Weights of a small GPT-style language model, trained from scratch on English Wikipedia.
Architecture: RMSNorm before each block, biases on query, key and value.
Training: a variant of SOAP for these matrices, 265M tokens, 4422 steps.
Each number is 50 + 10 x the weight over the matrix's rms, rounded and kept within 0 to 99. Layers, rows and columns count from 0.

# up: layer 5 MLP up, 768x192, rms 0.217, rows 27-43, columns 0-95
# down: layer 5 MLP down (transposed), 768x192, rms 0.22, rows 27-42, columns 0-95
up27:44 56 59 62 47 45 36 44 59 26 66 41 42 32 34 45 62 47 53 58 48 46 59 42 41 54 43 47 64 43 35 53 50 43 44 61 69 52 57 55 59 55 45 59 43 64 39 38 52 57 41 39 42 38 50 59 62 61 56 23 48 37 54 54 31 65 50 42 62 29 57 21 50 49 43 37 58 47 53 44 53 43 38 66 55 53 45 42 59 51 40 56 39 38 71 32
down27:56 54 52 39 25 34 37 43 46 41 42 47 50 40 57 36 48 53 56 52 53 64 59 62 55 50 53 37 45 57 39 51 61 39 55 43 63 59 53 55 53 44 61 83 49 40 42 46 53 56 34 49 49 52 47 57 60 37 64 31 62 49 45 37 60 43 25 65 52 45 57 39 59 52 40 58 49 56 27 50 40 47 67 43 40 68 67 40 41 49 57 42 65 59 39 51
up28:65 47 47 57 41 46 51 61 48 32 43 52 51 69 44 41 38 47 75 60 50 46 67 56 40 53 57 51 38 53 55 53 65 39 58 44 65 37 54 49 41 47 40 56 43 42 57 48 39 36 50 45 52 60 40 53 54 64 34 69 51 56 57 61 37 51 41 37 52 45 62 46 56 61 64 71 52 46 49 37 61 54 37 51 42 79 42 47 49 63 54 42 46 46 36 60
down28:48 40 56 44 44 36 49 58 54 54 44 45 39 68 57 52 66 58 59 59 56 60 63 42 69 39 66 53 71 56 30 30 70 50 45 61 51 52 51 62 40 51 28 52 30 55 61 29 33 53 50 29 43 52 69 57 43 55 57 64 29 45 44 55 46 55 47 44 41 48 68 62 61 42 59 64 62 52 50 45 63 48 45 42 50 57 52 50 59 46 49 23 59 37 53 62
up29:48 39 31 62 65 44 34 51 65 34 59 43 42 57 46 46 65 57 54 77 55 37 54 59 46 43 56 41 68 56 44 52 39 32 49 54 52 35 47 46 47 39 73 50 58 29 46 55 40 40 63 54 58 52 78 45 49 63 63 59 49 34 43 50 43 59 52 43 61 54 51 62 44 49 54 41 38 54 47 59 68 36 60 50 57 66 56 45 50 53 45 53 53 58 58 39
down29:40 50 51 62 41 67 44 38 58 49 56 56 45 43 40 46 55 35 46 40 37 47 37 77 45 51 61 57 43 26 57 49 63 60 41 40 40 58 46 61 56 34 72 70 49 46 49 53 46 41 50 48 36 48 43 56 63 40 52 42 37 57 67 52 47 49 37 71 63 55 47 66 61 53 42 53 48 56 56 45 62 41 57 72 58 78 49 65 38 47 60 60 57 72 34 40
up30:36 42 59 57 48 40 51 35 41 47 69 61 65 55 52 54 53 75 50 42 45 48 35 59 58 51 46 56 40 32 57 63 34 57 56 55 50 43 43 52 40 62 45 75 42 53 56 53 60 53 61 49 52 50 47 55 47 63 56 53 44 60 49 53 40 49 68 35 55 58 49 53 62 68 78 38 60 37 45 53 57 50 51 59 41 50 44 48 40 50 51 49 44 49 45 45
down30:51 44 57 47 51 55 45 52 56 43 37 58 74 54 56 48 52 57 48 53 56 65 59 49 60 48 51 47 44 53 57 44 45 33 58 64 56 48 47 47 59 45 52 42 60 56 56 56 43 56 48 53 47 49 53 39 59 60 36 51 43 47 70 47 50 44 30 56 60 53 62 66 41 67 45 50 44 49 28 52 45 48 60 62 60 72 43 24 57 46 65 43 44 46 50 46
up31:50 54 42 46 53 55 53 53 48 29 41 65 70 50 47 49 57 61 52 68 48 42 57 45 71 40 51 67 37 54 50 49 51 56 44 46 55 60 40 29 54 68 37 42 50 32 49 48 50 42 52 55 41 48 52 49 43 37 46 34 49 54 44 49 48 65 49 55 41 48 44 32 57 34 32 37 47 33 49 67 58 49 43 51 45 58 61 79 32 38 60 35 35 39 60 67
down31:35 59 47 47 39 42 57 46 56 52 34 45 46 44 47 46 46 52 71 31 45 40 46 62 54 32 51 58 41 58 31 55 43 46 53 61 52 60 39 43 37 52 34 45 54 51 43 58 72 66 57 44 37 45 51 59 46 46 45 47 64 36 53 40 43 58 62 56 60 68 43 42 39 45 49 40 65 65 43 57 44 54 45 47 44 51 37 41 43 59 45 46 52 43 42 40
up32:38 44 55 51 41 56 68 50 29 45 42 34 58 49 54 43 65 17 63 59 54 36 48 61 59 37 51 58 49 53 47 60 50 37 65 58 74 58 45 54 30 51 34 44 54 44 53 43 59 52 54 54 62 56 49 39 63 40 42 47 64 48 38 59 55 55 60 37 54 42 50 55 61 64 42 44 47 58 77 47 63 44 75 46 36 37 56 51 46 58 76 51 51 54 46 55
down32:64 42 45 51 37 59 61 44 61 55 60 61 59 48 45 55 45 49 32 42 56 61 57 60 56 54 46 73 67 55 62 44 44 50 37 44 25 43 45 52 61 46 46 65 53 55 43 60 46 43 50 65 46 58 44 52 57 51 51 56 61 59 57 44 54 68 56 50 50 51 43 52 55 47 60 45 58 38 36 56 60 55 55 68 44 45 35 55 68 38 64 57 52 49 57 44
up33:49 26 47 61 48 47 48 67 57 53 56 69 56 37 57 67 46 62 35 52 30 48 42 63 56 61 51 52 64 52 37 57 56 58 44 41 38 54 34 52 31 47 53 24 38 31 60 56 59 57 59 42 38 48 47 52 43 52 39 69 47 64 44 77 40 46 47 49 61 49 65 45 46 34 47 47 66 37 24 65 37 42 35 42 52 32 45 53 63 52 57 55 73 57 75 33
down33:43 46 65 66 50 60 62 45 37 67 57 47 42 57 58 51 48 37 57 40 55 54 64 42 33 41 50 52 50 52 53 38 48 53 47 51 57 62 52 46 44 36 55 46 49 60 53 55 58 54 49 56 43 57 62 46 31 43 50 52 54 47 59 30 57 40 53 47 46 55 39 51 54 66 36 54 49 57 39 48 58 40 71 40 47 33 51 43 40 56 54 34 36 65 42 61
up34:59 53 51 55 54 53 55 26 37 44 32 46 36 51 37 41 33 56 48 52 52 48 42 59 45 47 43 49 66 47 50 50 72 48 54 45 59 60 63 41 50 50 44 38 51 37 53 46 57 53 49 66 48 47 62 48 58 40 39 50 60 44 34 68 45 44 66 53 42 63 36 53 41 39 56 46 54 46 42 53 38 36 68 64 33 53 54 39 46 54 50 62 59 49 64 54
down34:41 44 45 47 44 41 60 58 52 42 56 46 43 84 53 49 48 59 59 58 39 57 40 45 39 50 47 45 54 60 36 37 44 62 46 27 57 26 51 35 67 58 24 38 52 56 36 48 45 43 53 63 45 67 60 31 41 36 38 48 41 59 52 63 48 50 30 43 49 52 39 45 64 50 64 42 61 51 36 52 73 48 29 50 61 40 38 73 40 49 58 62 55 47 67 41
up35:41 47 48 42 63 30 42 63 59 42 54 47 46 46 54 47 51 41 45 50 77 75 64 28 48 57 56 35 63 32 44 45 54 48 65 52 59 47 55 51 46 67 53 46 52 48 58 50 43 52 47 56 37 53 64 61 45 61 54 76 71 43 48 33 50 49 57 44 58 41 60 61 25 36 50 26 34 34 53 50 46 51 61 31 41 47 44 46 24 55 66 32 51 43 58 51
down35:33 49 58 60 57 34 68 49 64 47 60 46 65 53 43 41 61 49 34 78 45 77 55 52 47 27 46 56 47 71 43 43 54 37 47 54 48 50 41 57 41 62 50 52 68 44 61 61 50 61 50 50 37 47 58 38 51 45 42 59 45 48 52 49 49 27 53 17 55 50 53 52 47 53 46 53 24 46 59 62 41 42 59 42 60 39 58 52 49 35 44 43 72 50 62 60
up36:39 48 25 48 49 48 47 65 49 38 56 47 52 51 76 49 59 35 39 61 47 41 40 39 34 46 46 49 55 50 56 47 42 51 30 60 40 58 59 52 46 51 29 45 64 57 53 58 47 44 53 49 56 57 61 41 52 48 56 55 62 39 58 50 45 40 32 40 68 50 47 41 51 48 58 34 34 61 54 50 63 39 46 53 36 40 30 51 53 45 60 66 44 44 39 41
down36:41 55 48 40 50 29 68 44 56 47 44 59 35 41 53 47 65 37 43 51 54 56 49 61 37 51 33 69 39 40 43 52 29 45 40 60 50 44 47 48 57 49 51 58 50 38 61 55 53 42 49 65 55 50 38 48 46 48 60 73 57 55 42 48 51 44 52 57 52 54 64 56 57 44 31 45 39 52 50 63 44 62 58 58 49 31 65 59 61 50 32 55 60 53 58 64
up37:56 51 40 36 43 50 57 56 41 55 49 38 39 40 40 43 56 32 39 37 57 45 54 55 46 43 50 18 43 46 51 47 56 45 53 52 46 61 67 47 60 68 61 37 41 34 47 64 44 64 46 75 44 45 47 55 48 54 37 50 57 63 74 36 45 61 74 42 50 42 38 47 45 34 56 52 52 54 37 47 53 56 42 68 55 47 56 56 54 51 41 41 45 53 53 40
down37:60 63 43 48 61 60 26 63 43 50 36 47 35 43 52 63 50 57 45 43 53 41 53 51 39 48 61 35 45 36 40 38 50 51 36 60 49 41 66 42 71 50 60 48 55 59 57 32 58 64 58 59 58 50 62 65 52 48 43 55 56 70 63 69 45 46 54 40 34 53 39 44 47 65 32 56 57 59 45 45 61 24 47 43 52 69 34 55 57 30 53 65 50 40 26 57
up38:53 45 59 53 48 64 47 23 60 18 43 59 28 52 50 44 45 49 58 59 62 47 46 45 54 69 37 41 57 60 47 53 60 60 45 48 63 30 65 62 55 66 54 52 64 55 50 45 35 45 52 44 47 56 51 41 40 48 56 45 49 48 59 39 44 42 44 46 46 57 36 44 47 61 85 52 45 51 56 59 39 44 39 54 45 59 46 49 58 54 47 56 61 49 37 64
down38:52 58 50 53 63 39 39 62 53 59 60 46 57 47 65 33 39 48 52 52 38 56 52 55 49 43 57 42 63 70 40 50 50 52 46 52 49 52 53 62 55 42 45 43 53 45 48 48 46 59 51 68 65 52 44 50 69 52 34 67 56 46 54 51 80 62 70 60 53 66 48 26 47 58 53 48 35 60 48 65 52 42 50 62 34 59 37 36 51 57 43 39 20 35 54 63
up39:65 55 66 43 47 53 45 41 44 33 42 36 55 70 51 40 52 51 54 36 63 52 58 43 35 49 59 47 64 37 62 36 61 45 63 51 39 55 40 49 40 54 50 56 41 33 58 54 36 57 53 49 47 45 63 39 30 52 47 47 76 59 44 55 41 50 51 35 46 53 63 45 54 63 69 36 58 40 41 49 58 47 37 46 38 51 40 36 55 62 59 45 62 75 57 52
down39:45 53 53 54 41 54 41 48 67 57 51 49 57 57 56 66 57 46 45 66 45 26 56 57 53 40 48 58 60 66 48 48 54 51 60 51 34 49 44 60 37 67 57 54 41 54 56 49 47 50 57 46 38 53 33 51 54 47 56 47 45 56 34 53 50 40 48 59 62 47 50 47 54 34 58 42 56 54 57 61 50 38 53 50 33 57 47 52 61 49 46 45 62 56 47 35
up40:56 36 50 39 47 52 62 45 44 35 52 42 52 59 57 66 61 63 69 41 56 42 43 51 53 54 44 40 59 47 46 51 67 49 39 33 58 60 22 63 66 51 57 49 41 52 51 38 31 50 56 43 40 58 31 30 57 44 59 48 57 51 45 46 58 46 51 45 48 38 41 55 52 36 51 38 63 50 47 69 49 59 45 59 51 37 44 49 44 52 72 60 44 58 60 54
down40:51 47 60 31 38 50 55 46 50 52 47 35 63 43 63 55 53 47 65 61 52 44 57 49 46 56 56 55 56 49 65 45 49 48 61 48 55 59 22 59 42 48 51 49 52 60 51 54 55 47 39 60 50 39 57 62 53 48 42 45 26 55 45 59 61 62 51 55 40 50 52 51 55 46 55 46 48 53 58 61 42 42 34 61 38 56 50 49 43 66 48 60 24 58 51 34
up41:43 54 40 45 43 55 47 38 34 56 57 61 42 49 78 47 44 48 60 61 56 58 46 47 51 49 46 47 47 48 34 52 50 40 55 38 53 43 37 67 63 63 32 39 54 56 48 38 70 41 49 50 59 51 79 49 58 55 48 40 56 69 41 54 38 53 61 50 49 48 55 55 49 38 53 50 56 57 41 55 43 53 52 62 39 39 55 46 62 51 40 35 43 66 47 23
down41:25 47 47 41 61 62 50 47 51 49 59 62 38 40 51 54 66 60 46 61 41 59 40 44 33 61 49 57 49 57 38 43 54 24 45 40 41 55 54 45 27 55 24 37 41 66 39 58 47 28 48 56 51 60 49 31 50 52 43 55 57 49 36 48 64 41 39 57 41 49 56 44 68 50 54 62 57 56 64 51 57 55 52 58 57 54 50 44 55 57 54 55 36 48 45 54
up42:67 39 63 29 43 47 51 45 44 53 58 56 49 66 54 52 45 44 67 49 66 48 43 55 64 61 46 59 62 64 41 45 45 45 62 62 58 57 62 34 67 49 62 50 72 43 61 65 67 47 36 43 54 41 53 45 58 49 54 38 47 48 62 44 65 60 49 50 49 67 66 42 39 37 47 56 54 52 45 60 70 46 40 47 59 38 57 41 47 49 56 52 41 72 40 36
down42:66 66 72 43 51 48 64 62 44 43 79 50 31 34 41 60 57 46 43 38 52 51 54 44 65 47 55 52 51 63 25 45 45 49 64 53 59 57 62 39 56 33 61 46 60 56 71 53 57 70 64 53 58 47 53 52 49 42 56 45 47 50 32 54 57 42 50 61 63 65 58 54 57 60 48 67 42 48 55 47 56 58 45 40 38 52 60 50 53 29 51 73 62 51 48 49
up43:59 38 60 39 71 63 52 51 42 47 54 60 40 39 52 62 52 46 36 57 63 59 41 44 43 57 52 51 67 53 71 40 39 64 46 57 40 76 60 47 60 33 45 55 53 62 69 55 60 48 57 61 56 63 45 38 46 57 73 49 49 50 55 42 35 42 61 43 48 57 55 48 54 50 41 44 59 46 38 51 44 51 52 42 56 76 44 56 50 58 60 51 41 43 64 51